From a checkpoint of a small transformer trained on Wikipedia.
Size: 5 heads of 32, vocabulary 8192, 5.63M parameters.
Each number is 50 + 15 x the weight over its row's rms, rounded and kept within 0 to 99. Layers, rows and columns count from 0. The size before them is the row's rms in percent of the matrix's.

# v: layer 5 attention value, 160x160, rms 0.0639, rows 132-159, columns 0-79
# o: layer 5 attention output (transposed), 160x160, rms 0.0618, rows 132-159, columns 0-79
# up: layer 5 MLP up, 640x160, rms 0.124, rows 0-14, columns 0-79
# down: layer 5 MLP down (transposed), 640x160, rms 0.11, rows 0-13, columns 0-79
v132 102:42 54 32 51 77 49 47 62 49 41 64 41 28 72 52 34 69 71 30 47 55 42 54 71 53 40 41 31 36 51 59 55 83 61 49 64 57 54 67 68 49 77 34 61 75 49 77 24 41 30 25 40 52 49 19 59 23 29 36 53 61 58 31 34 68 29 69 44 59 52 43 78 37 55 42 68 46 66 61 46
o132 102:61 28 81 47 52 67 54 62 55 50 14 36 45 50 47 57 46 60 69 25 59 23 50 25 22 42 70 49 32 38 52 58 43 71 42 71 61 45 57 73 40 64 37 65 57 49 34 54 51 21 50 64 59 27 57 66 40 51 52 60 53 60 65 57 26 72 12 44 51 49 47 51 59 44 40 93 52 37 49 49
v133 100:87 56 74 38 36 22 46 43 21 66 31 54 48 60 72 69 57 48 68 48 58 61 31 56 42 68 37 57 36 39 71 49 27 51 53 57 49 27 42 64 54 53 45 34 08 61 57 45 73 66 52 56 37 27 39 45 77 31 48 23 53 55 61 46 49 46 32 61 57 50 53 41 71 21 37 54 37 44 46 85
o133 113:54 56 68 81 34 43 56 48 59 41 92 40 44 60 42 66 45 56 55 41 52 45 30 43 14 39 53 36 70 44 51 56 64 45 45 54 26 50 55 04 67 39 51 51 94 42 58 23 52 57 59 35 65 61 41 79 36 33 76 55 62 75 24 56 52 51 68 78 28 35 64 61 42 58 74 28 61 55 47 59
v134 115:35 67 55 71 64 71 73 71 36 42 20 38 36 36 59 53 39 50 41 27 50 28 57 47 22 58 54 47 42 45 54 28 72 55 48 50 40 38 61 98 47 36 47 84 44 10 38 69 59 51 34 42 64 33 35 31 57 49 74 27 72 50 75 63 49 52 71 64 52 28 25 28 37 39 40 60 58 50 55 54
o134 127:27 54 49 41 63 38 35 18 54 57 34 14 75 72 52 26 79 66 46 54 48 50 34 56 32 56 49 59 57 45 64 84 55 59 55 54 15 66 41 44 34 75 85 54 44 37 57 61 75 69 66 57 47 16 41 26 54 53 43 95 58 67 80 60 50 21 54 44 38 50 38 77 38 44 48 59 37 32 53 50
v135 103:29 48 33 52 46 60 41 51 69 54 51 58 47 54 41 75 43 42 35 64 47 55 24 39 44 50 49 75 69 38 46 30 60 53 59 46 69 47 46 54 56 63 43 49 15 27 25 61 43 71 67 58 51 45 53 32 24 57 69 52 41 36 38 98 52 55 27 46 86 28 34 80 51 62 49 72 59 85 50 51
o135 106:32 53 65 68 56 50 57 16 43 32 16 42 47 39 51 24 32 59 36 38 09 46 41 67 58 37 41 39 41 57 42 45 69 52 38 75 29 45 34 60 33 57 46 49 58 31 69 66 51 34 58 49 30 57 54 70 68 48 55 50 55 69 61 29 60 63 72 40 51 69 56 37 65 68 67 22 14 45 55 61
v136 112:76 45 24 38 60 51 10 33 59 53 41 62 41 66 53 62 42 70 57 44 67 46 64 63 73 49 56 40 50 41 50 61 32 70 22 51 49 41 53 54 55 63 29 32 36 79 69 54 37 45 44 16 42 47 43 69 68 62 11 81 19 53 38 28 61 41 44 47 59 73 70 72 69 53 28 57 68 44 47 51
o136 125:65 49 80 40 46 42 73 83 53 35 51 63 59 29 38 54 23 30 65 56 31 44 51 56 68 54 59 41 47 47 56 37 53 38 39 59 75 26 53 44 56 47 24 47 58 52 39 09 68 37 42 62 60 50 48 54 54 41 90 25 71 28 48 37 45 44 65 47 84 51 57 20 50 45 49 60 50 78 33 41
v137 109:35 37 19 51 63 58 67 29 74 62 48 56 37 62 64 40 36 56 45 55 43 46 22 39 73 55 51 61 66 53 25 52 50 53 36 55 46 63 58 54 71 53 66 49 63 57 63 59 15 29 60 46 51 59 43 61 68 60 43 53 43 52 68 52 52 57 48 49 70 51 43 67 65 68 58 29 57 51 34 29
o137 124:37 49 50 53 54 38 41 79 28 53 20 45 61 27 37 52 45 24 61 48 57 54 56 50 86 60 64 41 29 76 45 25 28 50 52 71 65 71 43 67 27 56 28 54 35 47 27 52 35 45 65 52 38 60 75 17 66 45 77 23 49 45 37 52 51 74 56 28 77 52 60 43 62 57 53 52 35 77 54 64
v138 091:65 54 30 35 69 48 45 25 67 55 74 69 29 61 69 42 48 68 35 57 51 32 54 42 29 60 48 42 64 57 51 47 43 81 50 47 32 44 67 38 52 55 16 42 35 74 64 56 26 59 72 31 53 76 56 56 56 34 51 41 67 51 99 54 51 51 64 39 59 68 64 69 76 52 43 51 85 41 52 63
o138 101:60 56 68 48 39 45 66 64 52 60 20 49 56 47 53 41 26 26 57 26 19 57 71 49 67 34 56 45 35 46 52 48 68 54 42 79 71 52 40 57 59 68 23 47 61 43 11 29 57 44 74 49 58 18 41 52 61 44 56 32 60 57 24 43 30 49 32 46 80 63 35 41 61 61 75 79 39 70 58 42
v139 108:53 36 47 41 86 83 47 60 47 72 55 52 56 82 57 51 41 72 55 41 53 22 46 42 47 60 43 12 52 27 40 66 64 37 55 66 31 35 55 57 70 22 53 56 57 21 24 54 34 42 38 59 49 49 93 52 37 51 38 41 20 55 56 34 37 47 48 56 27 42 39 48 63 50 46 66 79 71 58 18
o139 115:48 42 36 45 64 26 61 58 44 49 46 38 61 77 41 65 51 43 21 54 65 76 66 48 40 74 52 53 32 37 62 41 73 33 60 52 40 81 39 48 42 65 61 58 38 22 50 22 80 51 58 44 66 34 01 38 66 55 38 55 72 52 77 68 70 44 50 36 39 32 30 64 43 46 38 61 57 60 44 47
v140 105:53 65 48 57 76 44 38 59 27 41 51 72 51 27 65 47 60 52 63 44 65 46 31 38 29 46 47 53 69 40 44 39 54 30 62 46 52 34 32 72 54 09 23 48 51 53 57 63 53 52 41 77 34 51 46 55 27 38 46 85 88 52 20 33 67 50 45 62 38 60 74 56 07 51 61 60 33 57 53 46
o140 101:46 55 47 32 68 40 60 53 66 27 67 54 53 83 58 53 37 54 39 52 63 51 29 64 74 61 97 76 41 17 47 54 58 63 42 33 34 34 47 37 41 59 44 81 61 44 70 64 51 49 61 40 33 16 49 59 54 55 44 37 03 69 73 51 53 72 74 62 67 22 62 45 51 39 54 57 33 41 32 43
v141 101:35 39 56 28 51 45 37 59 55 67 40 33 57 52 74 36 52 65 23 48 55 44 42 63 58 57 54 67 45 40 37 30 09 60 46 47 41 50 76 51 48 29 63 47 26 58 81 68 49 57 70 29 46 45 62 41 56 53 81 64 54 42 57 42 53 52 58 42 63 48 52 31 68 49 49 45 62 58 36 45
o141 105:44 41 57 68 26 33 50 66 35 50 47 46 46 53 74 43 66 46 35 56 61 52 62 72 73 49 51 39 63 69 53 58 57 30 49 48 42 48 36 63 33 48 35 31 54 77 15 29 86 61 29 66 42 71 43 55 52 84 34 71 49 38 51 60 49 10 34 58 54 49 37 40 48 47 62 47 46 61 63 40
v142 108:64 68 67 00 37 22 30 57 35 53 56 46 65 54 58 28 87 25 59 47 48 50 58 41 68 37 63 63 43 43 61 59 34 54 66 50 82 45 51 38 55 70 59 41 50 42 60 35 48 48 40 60 51 40 71 31 67 48 62 47 41 58 38 33 43 46 24 17 45 53 57 58 66 50 58 39 53 56 32 64
o142 110:49 47 52 60 31 45 45 53 30 66 55 70 44 60 39 63 53 86 29 43 86 42 22 42 34 29 45 52 72 71 32 56 30 55 43 05 59 51 91 62 61 23 40 20 55 65 62 41 50 34 37 37 59 85 52 72 21 43 24 50 49 69 28 52 45 82 44 83 53 55 50 51 59 51 57 38 75 65 63 59
v143 103:45 26 54 38 50 56 55 40 62 61 44 80 37 38 63 34 77 50 67 69 53 36 50 35 58 40 59 47 71 44 59 53 13 45 60 51 60 43 45 60 93 66 55 28 36 51 61 62 51 55 80 58 47 53 25 51 74 75 41 36 31 60 42 39 50 54 65 39 59 52 60 51 19 59 56 65 15 56 49 52
o143 109:47 54 56 42 48 22 36 56 42 45 84 55 59 46 51 44 48 48 41 27 70 49 44 58 21 45 54 44 53 49 22 47 39 51 51 36 55 51 53 35 41 43 32 56 52 62 79 15 54 56 59 34 49 76 70 60 59 47 51 46 48 78 61 55 43 86 57 42 59 53 60 41 44 27 52 31 52 40 66 42
v144 103:54 23 57 42 50 61 44 64 75 62 51 59 37 76 18 57 51 38 52 51 56 68 18 65 69 52 39 50 49 51 68 71 53 51 41 50 36 35 55 65 44 35 43 30 40 89 49 32 67 83 55 69 44 53 28 33 48 48 26 47 57 58 47 52 52 33 58 70 42 40 71 46 62 58 35 70 55 57 73 59
o144 115:73 34 75 61 58 76 77 57 50 24 85 49 42 42 68 70 39 32 44 50 39 43 66 31 23 58 63 35 48 33 32 48 72 36 49 73 29 34 37 22 62 49 42 43 71 44 74 35 65 49 48 28 72 52 52 77 28 53 59 46 55 63 31 30 50 64 42 61 47 35 61 62 45 46 65 65 68 58 43 40
v145 122:75 65 56 41 53 14 27 33 49 56 57 40 45 30 32 58 23 49 77 31 52 55 91 55 38 44 54 52 47 58 48 48 52 56 45 52 52 53 48 51 56 65 55 48 53 54 51 61 40 17 56 28 28 54 46 70 72 53 17 36 34 36 31 13 46 42 45 37 40 75 74 59 56 47 44 34 41 32 54 19
o145 132:44 60 43 45 52 51 60 56 68 45 52 66 47 61 43 60 47 50 74 82 20 33 46 29 63 49 30 53 42 21 64 67 35 64 35 28 95 39 65 38 59 44 59 70 56 63 25 25 40 47 50 51 25 72 32 51 52 30 71 35 65 36 52 44 41 48 56 51 50 49 62 18 47 42 51 49 52 56 46 43
v146 103:83 48 45 28 15 44 01 40 75 52 59 68 75 39 27 67 40 60 52 75 52 31 52 27 42 61 72 32 42 53 49 74 67 66 24 46 49 45 58 53 34 78 50 44 27 43 59 71 54 50 43 42 56 18 39 35 41 70 47 62 30 47 69 57 31 60 33 35 32 60 32 63 21 51 38 49 54 31 40 42
o146 093:48 65 62 32 56 66 70 51 49 38 31 50 47 43 23 39 50 33 21 41 34 62 51 57 35 28 45 59 43 38 71 58 66 68 55 50 50 37 65 43 68 45 78 38 18 30 68 68 74 54 59 70 25 62 42 44 69 45 59 31 63 38 63 59 48 29 58 66 64 63 71 42 71 59 49 34 51 86 84 33
v147 098:61 55 05 52 76 47 55 26 76 50 67 37 24 60 64 51 58 73 56 73 49 45 40 61 31 48 58 41 68 58 55 45 60 61 51 52 44 62 52 57 56 68 59 55 49 25 77 36 26 56 75 51 41 83 39 77 88 55 62 31 44 48 96 53 52 47 71 69 61 61 40 62 63 45 56 46 35 61 58 38
o147 097:35 62 44 42 38 24 43 64 56 58 33 48 61 50 50 53 21 11 75 09 26 51 66 35 72 52 49 41 53 43 58 20 43 20 36 84 71 62 37 43 58 41 44 73 60 42 14 60 26 50 73 56 60 45 34 27 62 62 61 52 58 63 42 39 52 62 28 15 59 33 66 60 49 48 30 49 40 60 58 71
v148 108:62 71 39 15 54 57 22 04 53 46 59 46 70 39 80 44 50 57 66 68 46 48 67 62 50 42 57 45 50 55 44 47 65 52 72 39 50 53 44 43 52 60 55 49 97 52 60 34 49 26 71 56 53 47 37 43 31 49 27 72 71 58 50 30 64 38 57 49 80 58 73 70 24 53 59 49 36 31 52 25
o148 103:38 58 34 70 35 28 49 53 34 46 57 57 36 56 55 61 32 48 44 37 66 60 62 34 60 29 25 88 54 33 45 51 35 72 49 31 94 53 64 46 43 66 37 41 38 47 55 64 49 39 59 62 28 52 45 69 60 65 66 28 24 40 75 37 65 70 40 73 38 44 65 38 60 43 51 43 52 58 46 41
v149 109:55 31 59 77 66 74 77 35 69 40 58 50 45 47 26 31 37 20 35 45 48 61 53 65 59 58 46 63 44 54 56 53 60 73 44 44 28 51 85 41 59 48 35 45 36 62 43 46 56 62 25 52 54 51 23 49 45 64 67 45 58 66 55 61 40 55 86 86 55 56 39 46 31 46 29 56 86 13 58 75
o149 115:47 31 35 17 48 67 64 67 57 56 41 44 53 52 67 54 34 35 63 40 40 38 57 71 42 55 66 37 57 55 56 74 63 67 41 59 53 34 21 47 65 57 43 46 59 49 55 37 64 74 55 34 50 19 54 52 22 48 42 60 49 51 64 27 51 32 59 48 62 35 28 19 58 35 88 76 46 44 58 45
v150 110:38 53 25 65 38 59 55 73 61 59 33 39 39 77 50 67 35 71 38 65 46 24 14 54 45 46 47 38 42 56 70 63 57 45 29 58 46 59 42 08 31 40 55 44 77 38 51 74 48 48 44 70 73 61 55 50 58 55 67 70 77 55 63 72 33 58 66 61 49 32 27 20 49 69 46 63 46 64 45 55
o150 119:39 56 55 50 54 57 37 58 17 63 57 50 55 18 57 55 52 35 48 32 29 70 57 40 49 47 56 27 44 71 73 20 69 52 57 81 45 61 62 59 36 58 56 36 23 16 63 88 41 53 67 55 59 32 64 23 67 51 69 50 36 52 53 67 64 48 48 40 72 48 48 99 60 67 42 55 44 46 62 48
v151 099:46 61 44 67 61 52 30 20 33 49 69 64 71 41 30 81 45 69 39 27 39 34 51 43 23 48 51 45 36 40 44 51 72 40 47 50 41 65 45 46 82 45 22 34 86 50 54 52 45 21 40 54 68 60 64 64 60 58 63 48 23 51 34 59 38 37 43 45 19 58 52 36 46 50 48 44 58 38 55 58
o151 116:25 67 26 20 59 39 69 33 81 52 58 43 51 63 68 58 59 25 45 62 46 53 55 40 51 52 52 47 73 17 63 48 55 60 42 48 68 48 36 37 50 60 68 74 37 40 59 46 40 52 38 44 52 37 04 59 57 43 59 52 56 43 82 53 51 33 42 44 40 37 53 10 35 36 55 67 47 34 45 32
v152 112:43 46 51 55 39 63 23 53 53 54 30 32 37 56 36 83 30 43 51 55 50 23 49 74 19 58 44 03 47 61 53 65 70 54 17 37 20 26 55 41 50 64 54 40 70 49 66 61 15 35 50 61 55 40 31 49 76 61 54 34 77 56 73 48 44 52 67 69 79 40 53 56 48 56 38 52 61 18 46 57
o152 112:35 77 66 55 28 59 57 58 32 51 47 42 54 52 54 48 33 58 58 40 45 68 44 21 48 37 35 38 38 45 77 66 51 58 41 67 58 44 79 45 04 61 50 45 37 26 60 74 69 62 57 59 51 40 37 36 38 48 82 40 86 69 57 64 43 15 62 54 58 72 63 80 64 47 50 40 41 46 56 74
v153 115:84 44 50 38 53 58 68 60 47 30 57 57 66 34 76 42 57 53 54 63 64 53 83 65 69 46 65 60 59 93 63 36 30 63 57 51 35 43 68 45 28 36 30 55 52 62 00 61 52 54 12 36 41 24 62 72 53 41 29 41 01 52 45 48 50 33 77 25 39 54 44 45 45 26 37 51 41 31 60 52
o153 124:64 33 30 53 49 45 49 63 57 48 68 44 41 49 28 60 52 61 59 61 23 41 42 58 44 34 47 59 41 41 38 66 63 29 32 33 69 46 54 15 84 42 56 42 69 57 52 22 44 48 54 55 66 63 32 60 41 29 32 74 39 33 58 50 72 68 67 60 49 56 45 43 43 50 50 56 87 68 26 35
v154 105:46 39 60 45 28 53 50 54 84 53 57 82 40 64 45 19 45 15 35 35 55 55 25 46 48 65 60 33 65 93 45 77 38 52 23 47 66 43 67 18 67 51 39 18 43 77 71 63 44 38 46 37 51 56 37 49 27 73 22 48 46 51 32 45 44 42 66 21 66 51 69 74 33 87 50 36 26 82 39 68
o154 107:72 39 66 49 20 66 60 39 47 56 44 62 33 41 22 51 68 64 48 57 54 46 59 62 43 44 50 49 30 44 41 55 55 51 58 63 68 53 59 55 47 57 28 43 29 51 67 69 33 49 37 49 40 57 87 41 50 50 58 12 37 50 46 50 38 92 52 51 61 67 72 44 65 45 78 64 40 45 45 35
v155 111:31 61 27 32 51 63 70 54 51 51 52 58 45 64 53 36 54 53 53 82 43 41 37 71 66 45 72 40 64 53 42 35 52 59 72 49 60 44 60 49 55 28 51 65 50 49 48 42 38 50 61 30 55 62 66 56 39 00 85 38 76 69 50 42 57 49 83 58 66 49 46 62 53 36 55 44 50 39 51 35
o155 116:46 52 57 92 42 29 48 81 26 35 47 50 30 47 48 55 48 61 56 21 69 56 45 29 64 46 46 43 23 73 42 48 49 50 48 51 50 72 40 65 43 61 21 53 66 61 39 60 28 57 47 48 49 43 57 54 19 73 14 57 28 72 24 60 62 64 37 43 72 53 34 79 45 67 51 60 60 80 47 59
v156 104:39 28 58 23 27 45 22 64 56 57 72 41 76 28 51 59 42 45 62 47 55 63 48 29 73 52 27 62 43 29 26 90 50 54 36 51 89 46 22 68 64 62 83 66 44 44 62 64 70 29 49 35 60 38 41 49 48 68 41 58 28 39 25 52 35 55 31 17 42 61 62 58 40 55 63 48 57 61 61 49
o156 103:43 51 52 59 66 44 59 29 28 32 31 47 40 52 38 44 55 73 39 75 57 71 67 66 49 50 39 50 57 74 60 30 38 55 75 42 40 43 79 65 38 46 28 65 42 25 64 58 30 38 42 38 30 72 54 45 78 47 63 44 50 40 56 52 47 42 58 51 48 64 56 28 51 53 43 22 24 43 43 35
v157 103:55 57 44 66 41 59 72 56 33 42 78 71 74 56 48 42 56 47 39 62 46 48 13 33 40 49 31 63 41 62 38 25 59 56 53 61 72 85 56 44 54 14 40 49 59 56 30 48 72 56 54 50 65 53 59 44 57 66 69 59 37 51 39 77 42 62 34 49 66 49 57 61 30 44 57 59 76 11 35 69
o157 097:53 47 51 13 45 35 60 03 70 71 10 32 64 35 59 60 71 38 35 64 34 36 57 55 69 34 41 52 47 65 58 54 60 53 42 53 38 53 41 61 49 52 62 46 73 72 85 76 56 29 60 38 54 58 68 48 45 57 15 52 13 40 56 48 54 64 45 65 64 50 64 33 58 84 66 39 58 46 52 44
v158 131:19 45 48 75 59 76 33 55 55 27 53 43 59 19 42 82 61 90 30 83 49 43 63 68 36 50 77 34 56 39 41 54 63 48 41 48 20 45 42 16 17 48 57 65 58 50 48 54 40 56 37 50 52 54 23 41 16 56 58 84 59 51 64 56 51 48 71 62 57 51 37 37 39 71 40 47 56 49 56 33
o158 132:54 43 47 32 82 55 43 76 58 45 21 51 57 34 49 27 30 31 56 54 41 66 51 47 67 50 51 55 38 54 63 26 52 36 65 78 50 38 41 76 41 70 60 54 18 51 33 66 86 61 57 66 36 40 57 28 79 58 55 41 49 27 71 51 64 25 49 34 49 64 62 61 46 45 19 69 35 61 51 58
v159 111:48 47 40 28 49 61 52 46 44 53 53 53 62 29 63 80 46 58 68 49 43 08 32 32 20 71 89 43 64 34 61 49 35 51 26 52 58 29 29 51 77 14 47 19 47 34 61 40 51 71 79 56 55 43 33 45 59 47 61 48 56 67 51 62 34 39 63 51 68 46 61 59 57 63 45 64 14 37 45 64
o159 119:25 63 65 34 35 15 56 46 49 31 56 47 70 66 37 37 41 39 37 41 39 69 27 28 23 32 43 54 77 36 59 47 66 56 60 51 38 67 42 36 44 79 51 77 67 32 88 58 48 78 69 35 56 46 49 50 58 58 59 44 62 66 71 65 46 46 79 49 41 35 48 49 37 35 60 38 57 49 56 48
up0 097:39 46 35 54 51 57 64 72 41 61 38 59 34 37 27 63 58 45 78 16 32 45 69 53 53 46 57 36 81 35 68 35 65 29 35 79 60 47 56 38 60 63 48 70 34 42 51 59 56 90 48 35 60 14 33 52 76 28 69 72 37 56 65 45 41 71 29 66 59 60 31 58 43 43 49 65 50 85 39 42
down0 080:45 59 58 22 57 64 28 61 54 32 62 62 65 43 63 54 72 60 58 56 77 50 49 52 80 57 33 56 33 23 62 47 47 76 49 49 21 56 57 61 37 65 59 48 63 51 61 25 79 29 45 54 56 70 78 54 42 58 46 35 57 40 35 48 48 56 74 23 49 65 78 29 55 57 53 22 57 14 54 46
up1 022:68 49 72 57 67 54 51 69 65 42 48 51 54 47 29 31 54 16 57 66 64 45 61 72 76 68 86 62 45 65 46 52 59 61 70 56 36 40 53 59 26 54 43 46 26 59 57 71 13 55 62 59 55 72 53 45 64 58 24 47 35 29 46 61 50 34 12 27 59 50 70 35 40 38 54 65 66 68 51 40
down1 013:35 53 31 39 30 53 51 47 37 62 54 44 35 41 54 46 42 61 32 59 40 47 29 39 48 42 37 30 60 46 61 33 54 53 36 31 45 51 58 61 62 56 66 58 59 10 44 20 70 41 47 63 38 29 53 48 38 38 73 54 64 60 69 34 45 69 80 60 44 33 45 62 53 65 58 42 56 35 42 43
up2 090:55 78 45 41 37 44 52 46 50 58 43 68 73 57 39 53 53 55 55 83 50 33 20 27 58 33 63 65 36 26 63 41 77 48 55 34 30 26 37 56 76 49 22 62 64 69 31 57 61 26 48 35 45 53 82 49 55 56 36 50 47 42 51 44 49 97 55 41 59 75 40 62 27 45 51 44 32 47 41 37
down2 093:32 26 60 58 71 66 42 65 50 51 60 41 36 58 63 44 54 66 51 31 40 61 60 51 34 67 37 44 67 65 26 65 46 61 62 76 72 88 66 33 30 42 55 40 58 34 67 56 49 67 54 54 36 32 40 65 43 25 54 65 47 50 52 58 58 18 37 44 32 43 57 38 41 53 60 54 49 64 65 50
up3 103:59 59 57 29 49 43 35 18 66 93 68 37 44 46 38 63 31 48 53 38 32 43 45 52 44 37 42 63 47 69 53 39 67 58 70 42 43 47 61 45 48 70 40 54 54 73 55 49 86 56 70 41 36 56 40 66 28 33 67 64 59 46 47 55 42 38 25 45 63 41 38 32 56 51 71 57 69 40 37 57
down3 107:51 54 50 32 60 41 59 32 19 54 31 81 61 55 59 63 75 48 53 51 44 26 57 53 53 31 53 71 47 42 42 38 63 69 40 48 40 76 76 27 38 17 31 79 38 65 42 48 77 45 58 33 69 56 28 57 68 42 62 66 53 45 39 48 54 47 69 61 40 47 79 63 57 56 59 71 66 70 38 32
up4 089:56 43 40 29 56 57 29 48 16 44 52 24 33 87 30 48 50 30 52 45 45 55 68 43 44 64 41 60 42 31 42 49 55 39 52 55 53 50 61 42 48 75 21 81 26 66 35 50 30 53 29 41 39 46 48 56 77 65 84 16 79 42 76 62 36 52 58 45 41 41 39 69 34 44 73 36 13 60 48 57
down4 075:27 60 20 79 86 56 65 51 39 47 74 61 64 43 42 23 57 53 21 60 48 70 32 69 54 67 62 42 46 57 55 59 62 45 42 56 46 54 56 62 45 62 64 24 56 46 72 66 70 55 42 84 50 58 37 36 27 70 38 33 43 47 66 27 43 57 54 60 51 75 32 32 45 49 10 46 51 54 57 62
up5 089:55 30 67 45 46 40 59 78 50 52 41 46 71 76 45 40 46 44 67 71 37 34 45 59 67 31 38 58 50 46 47 45 89 18 21 50 64 43 39 55 52 37 50 36 58 55 77 56 38 27 31 31 69 31 73 36 37 64 30 69 45 33 46 62 17 80 67 65 54 68 62 62 46 65 57 59 48 50 49 45
down5 079:47 36 32 56 59 54 60 34 38 42 17 66 07 66 34 46 33 72 32 50 35 55 57 74 47 52 69 63 35 40 50 37 36 71 60 52 56 47 45 59 54 59 35 55 53 86 28 58 73 53 51 83 63 33 57 30 63 37 61 53 43 42 53 57 32 48 47 48 57 29 63 23 68 32 44 46 32 47 74 74
up6 111:55 24 30 41 69 29 51 39 51 60 45 48 45 20 58 45 28 39 28 65 42 27 39 36 44 70 17 35 54 29 55 54 45 43 54 98 36 42 45 50 59 49 32 56 66 54 64 47 56 45 84 34 40 56 58 71 62 76 49 61 23 51 23 56 51 40 47 47 49 40 78 31 47 42 66 72 59 60 42 54
down6 118:40 54 29 44 81 39 77 67 39 33 64 42 61 63 42 69 64 51 87 44 39 42 46 68 73 47 51 43 48 44 36 61 61 42 43 63 65 40 40 55 52 46 23 62 55 63 25 55 64 56 72 71 16 61 34 68 44 56 44 28 44 59 32 44 24 52 58 43 66 57 59 79 43 38 40 48 81 60 51 43
up7 104:29 49 33 73 27 59 36 39 37 74 58 61 38 56 62 48 39 64 64 67 50 38 47 57 54 54 52 46 54 51 40 50 28 13 53 42 42 24 60 59 47 60 81 52 36 52 29 63 58 67 58 53 26 63 62 56 49 37 61 54 22 52 60 37 08 36 34 40 44 39 22 39 40 35 52 67 74 71 56 63
down7 093:65 29 59 41 55 56 48 40 44 42 70 45 26 62 49 54 31 56 40 39 66 26 16 23 58 65 54 58 63 56 67 52 56 73 51 20 48 38 53 60 25 48 59 46 57 49 52 36 52 63 45 50 40 43 70 42 46 61 54 55 43 58 46 84 46 65 40 38 68 77 51 29 58 52 26 55 56 55 62 40
up8 091:43 31 55 33 12 62 56 57 49 63 54 67 52 31 48 57 46 58 60 64 45 44 54 56 62 41 45 38 38 68 55 63 42 47 44 40 29 57 57 78 94 59 44 74 75 35 51 66 64 37 56 95 55 39 75 54 55 13 54 51 49 58 58 55 33 60 65 07 50 54 67 40 46 62 54 63 51 34 53 34
down8 102:70 63 43 53 78 63 65 43 57 32 55 51 53 57 58 54 49 28 41 28 53 45 45 61 61 45 55 52 39 35 49 29 55 39 51 17 85 45 37 38 41 39 54 55 29 84 61 28 43 65 39 29 36 45 37 61 58 87 47 44 51 33 54 46 64 35 51 62 73 35 73 46 53 17 38 44 61 53 47 77
up9 116:57 61 67 48 31 42 43 56 28 45 41 43 46 74 45 51 36 31 92 75 56 20 33 39 56 44 47 60 47 53 37 25 41 47 52 44 68 33 59 41 48 51 53 72 45 44 64 59 58 41 66 56 67 50 66 37 51 49 56 76 53 47 57 25 62 44 61 51 41 54 58 54 76 72 90 54 48 23 34 37
down9 138:57 35 47 53 62 50 67 38 63 23 25 56 30 68 58 55 72 24 49 55 77 42 77 36 62 34 55 64 35 53 56 54 40 71 51 42 60 60 49 48 67 76 17 67 50 64 25 46 52 47 41 46 52 49 22 31 51 72 27 73 61 33 83 60 58 64 65 43 41 28 49 61 50 59 34 47 68 64 57 46
up10 086:34 54 68 75 41 70 74 47 34 38 55 65 15 65 58 36 31 23 38 39 21 42 58 46 48 58 37 35 75 49 30 66 72 30 61 46 57 54 51 42 36 51 22 47 53 31 37 49 61 62 71 61 11 47 66 56 73 69 68 48 59 31 83 74 73 37 67 50 37 62 60 33 66 76 55 61 09 68 41 54
down10 070:53 20 59 52 68 44 27 48 66 55 26 75 58 28 38 47 69 51 81 28 73 50 50 47 61 58 55 59 69 22 74 27 36 60 61 48 40 50 48 53 72 73 79 62 43 59 70 31 50 38 32 22 52 38 70 57 42 36 45 47 16 70 28 44 52 50 30 66 40 59 56 50 53 49 37 39 74 38 66 49
up11 097:67 47 35 74 60 38 82 68 31 67 49 53 59 59 37 63 41 52 46 30 50 57 35 44 81 53 65 40 62 37 42 55 43 56 36 49 60 47 55 64 65 24 34 52 63 53 54 52 37 68 26 72 30 55 37 60 57 48 51 31 44 52 49 58 39 54 39 62 44 61 43 55 68 73 56 52 62 54 54 43
down11 107:45 27 66 78 62 50 61 48 44 29 70 62 38 32 51 29 56 64 58 64 51 46 24 33 38 54 36 47 56 41 46 20 52 49 41 36 26 45 45 68 46 27 61 65 39 44 24 60 20 53 73 34 74 56 44 31 56 49 49 38 37 61 55 63 77 53 84 50 70 55 28 44 26 64 55 68 46 47 65 82
up12 103:73 46 51 38 35 68 69 39 38 48 71 62 55 57 65 32 26 30 55 62 58 62 34 33 36 39 46 53 32 77 47 38 55 32 42 39 48 41 47 60 75 20 54 52 63 91 16 55 14 37 26 27 42 45 37 72 54 54 40 37 33 54 55 36 34 86 48 34 45 41 62 51 19 64 48 41 70 64 48 56
down12 103:48 45 65 47 57 59 45 37 41 51 48 36 31 58 46 60 27 42 42 77 57 29 60 69 47 41 58 70 51 52 34 53 54 59 77 48 46 62 49 35 43 86 59 31 26 27 33 91 47 44 28 28 72 40 41 64 66 89 71 59 40 44 63 31 30 19 35 63 35 56 67 44 52 43 57 33 60 68 46 39
up13 105:45 38 42 38 64 74 54 59 72 58 54 36 38 69 45 73 49 50 60 27 52 28 63 47 36 30 46 34 51 54 41 44 75 38 30 78 48 42 25 29 37 38 62 38 62 56 24 65 37 48 47 49 29 51 64 64 33 42 23 40 45 48 63 66 35 47 60 45 43 29 62 57 63 43 46 66 88 65 74 44
down13 110:27 47 57 17 38 32 53 42 59 63 48 55 62 69 75 42 50 35 55 25 28 49 30 33 45 49 31 56 46 49 61 21 33 37 51 40 96 55 36 68 60 39 51 44 46 09 73 41 67 49 63 40 55 49 29 33 54 53 61 55 59 57 50 69 59 59 64 40 58 35 62 46 46 46 65 57 34 51 51 68
up14 095:34 09 46 31 34 41 44 36 67 28 78 68 52 44 58 27 23 36 75 32 37 32 62 49 58 66 34 22 53 61 63 82 58 32 47 53 51 58 62 64 48 67 49 80 85 40 45 66 46 81 28 68 50 40 54 39 47 51 62 34 26 51 43 77 60 73 59 41 71 51 66 53 47 63 55 73 40 41 62 37